python train.py --qk_norm=true --bias="none" --init="uniform" --seq_len=1024
Each number is 128 + 32 x the weight over its row's rms, rounded and kept within 0 to 255. Layers, rows and columns count from 0. Numbers have three digits each. The size before them is the row's rms in percent of the matrix's.

# q: layer 6 attention query, 64x64, rms 0.21, rows 0-19, columns 0-63
# k: layer 6 attention key, 64x64, rms 0.179, rows 0-19, columns 0-63
q0 136:117211155126153127153085198104130080106216120139117112110147145149069133140108111152154094131081142140148100054128095126164165093112134144105171109102083134088128129140139124125105053161107123
k0 150:131198135145172098114102163165116113119200084151125155094143141141059131141112121118162062162099143123116114086157112128124208093161166133106155093121095123095164153197135098131128061112121139
q1 094:134175168196139145135109173112099068173189087144111121146120101103125113125119108167101073115129157110161134142094103141168157132096150174148186105135094103110104094188166127078138054113128166
k1 138:154152118160141077166120204079118099096169100143118142085132118135069169149157092147179086133184125126159126091091089129169208105089128141128139080142112092110157135187112137120136080110154121
q2 089:155076175168131118141100156087129132155125132102167180062171148129162039098084125144109166137177120116116089137138082096156139125088135130132142113095139085133139118111049139157077166149164162
k2 088:118135134115160076217074172147125086145207108118146076113161125138084110152154083112100065150117158118109112096163129163093180115071167189126119104142129113140163130121156131094094127111133117
q3 105:118062158152089170123066181104118101149188143077127154159124127154075090123131101108158121104160114122156130176179086081185097163112110151133101171144181165130094123163091167153120134120093143
k3 080:154120153116124135134080199071126090174139100074156112171129065179080098074144105132148088136162118094183124184129144126183176102165170098103146116152152145158085130149096140114132148153145141
q4 082:125055139064127119063173108158112161141037109094130189139145122163172151141131165080136128124172117079122120155135098182130076144152129121180143166133139133145154130127074141129146170116105159
k4 116:140025141109098152117174094146149140157059172074141140158092138149207110115119190127114163116134100116134142198136111119111066158141099125143105142150168129144109131108142132119149196117114149
q5 086:131109142150129064152133130119143125174182089175148170142174110124056091149070108078146115154103135066139113220151149150116181165128117102159144125112085126103156134133117089110181089113119123
k5 104:077157134130149066111147124120131105138174089132132147098138127158043117137081102108129054157044100114141094107162137156097204141172144119133156112133132084101155124131173097095124083088111116
q6 089:092181132168130143116152128154130195104167125074120153125157178192126172136152176083181053173106154160134119089162123123071126120142089148122188178111114147133118156174163151115140145122116141
k6 119:112221118183172085117107161158126133139173089089125174107135138138056136110129121104172041144089155154162114070125121122138171117132160145155174160119093124148162136152128134122113096172095120
q7 092:120133125087086113133124097078198103126152129192055093106113118093092086116135076080168132111109184137120130026134114158158125138121154121154163109114103108166127170116110083081134157130115129
k7 090:097210081109081112124137092134110091162172080155153104066136154165123109145087116151180089131094121189107142118155137095136186110167129134091160144122104120113112164098162098091143078123188148
q8 084:115181096128170090163116066175090125155092048140195151083158136177093102087119114150155121160111138118088112088128151176130156133143091158113156122119119112106194079125141164139147137136170168
k8 053:158088124127107130147153062126140127068036145130111124152119114144168143097149144108114209142164066196123159193148134112078116110142152123155072141097091097128099132151106115186135146136136129
q9 091:162120148143140192133129046088102185119095140167095119120120133096150111128179106096129174156085169148081176116127150071116120172129129107136138172137136060161105110108109119095135163056173136
k9 085:111108123179114094115146120138154133137150185145124133153161158093121089122072100121183139108074124152126118123111034098162060098102163130157115202122105089118162105131122170159098070096102093
q10 097:164152121185153149153135097141153129104133120162092137143140125150171108112121121188131170092109138153118163054151144111102104122100185107130216158074165064074100120073105164093159113136148109
k10 084:147135143136133140126101065113109097121103147113107144059137132080098166094185104100126173073123062129137116148186141117149099157073132141181114098141082188157195104164163135119177142093131124
q11 088:110061173152075141164157140079129132120141094141136167152120175181106095070188128130126137169090153151137092182133184074146116152139158150108113114158121169089088124165185127093146147097168139
k11 114:112008161108108146116169103136138137098104179106145064174126135128183101103115150100092156104136122173125170181139145102112041132142136106136133147113163096161071119091133121139106146114139127
q12 110:128170115142109162134128113146133082138123116143066079166053141099136070130145119140136165143117156149096127061151129054136110151101155137155162146127082098127153082096162125099123090026113111
k12 088:088163129064145080160105155096114080145105076123173127179118108108088112106107130153099051145078165130125125148154142158128118105162183137157062163104123098159095098176134137153079094125091154
q13 106:191080078128094101154096147043119139072169139126093135139113160127135144145017095124106111126178153185126138119139105184109136111068129171146121105158152133137102144154119148135114148141127093
k13 108:163054163131113180123132101115123132132117194132149101099093135109159120141113144120094207103190088156082142174157108072130102139130152112141125114085130135205097084113114136121167167070095136
q14 092:097114100172094129151131112074125158047115126117127154102148180133135108096153089103151132168112113162141119044136133092109075166129118152164173157115163133170103046100101110114107154122062112
k14 071:111121167152154128157091129109119095153145105074167142187137138116159134105094149111107125153067088173172125067154108103160138084143121153123110101169080071162148204105157110118093067144131184
q15 089:138129127118132040108079096140139156146106176205119138167111159117187149172093104171149154139153137109122164026115171143142112091109094154128114143094129137114167110139150130078105157114150083
k15 099:122175097123121200093115124098188132130086074109105120128082152172153146121146132114115103180115145142110133101144132146082106083154118137121103046131185083091112053134163087135142172119095169
q16 099:133086093132115107115178066157148186114066126115134124119105119121159153118164166066120144132158114133115141201115183131071129156134139088153088114159157090162155132146138135139152202054131088
k16 187:105221131171150108112103162164114107133189074124122172098129150149064131112087133125164055145083150125135107070144121116136198103139141138122158110123105106088172132173147126117130064136104145
q17 100:194069155126115106091109083097107146183094159191103138138119079068165109152121090161120158112154142102103186163092108138154116132083104154149089152141143124143092130146065096126152147160168179
k17 073:118205119114163077118132107093149171117191189137077127105135062080109135131111129093084121156082114119114088145125109140122110086105135140115166159083090103143078117113106058157131083164090144
q18 069:126077123090157125109117072154137156148090150154116125118110160107149150166185072130126192094186139114119145177119138158179070136173116129107128203136155137180082170139091093153158164109137162
k18 136:141033147105119166153141117127141131120080179095139105125139147132171128104168114134094196091155098155111170186138149136116059152127128136134107139109166165176091106068159154128114184112185114
q19 086:128062140127135102089201153098133101142101113147130130176074129156132101126073108078082118123193125091153123232152100149111100158116117155124071116147147132152102135161120105157100159077149132
k19 119:147022164102124124111165120101148127123086175119124099173077105133156125138175142130091166124185097120119129202153133104113053157117120122146150134129176157179097146096117127140104179079136126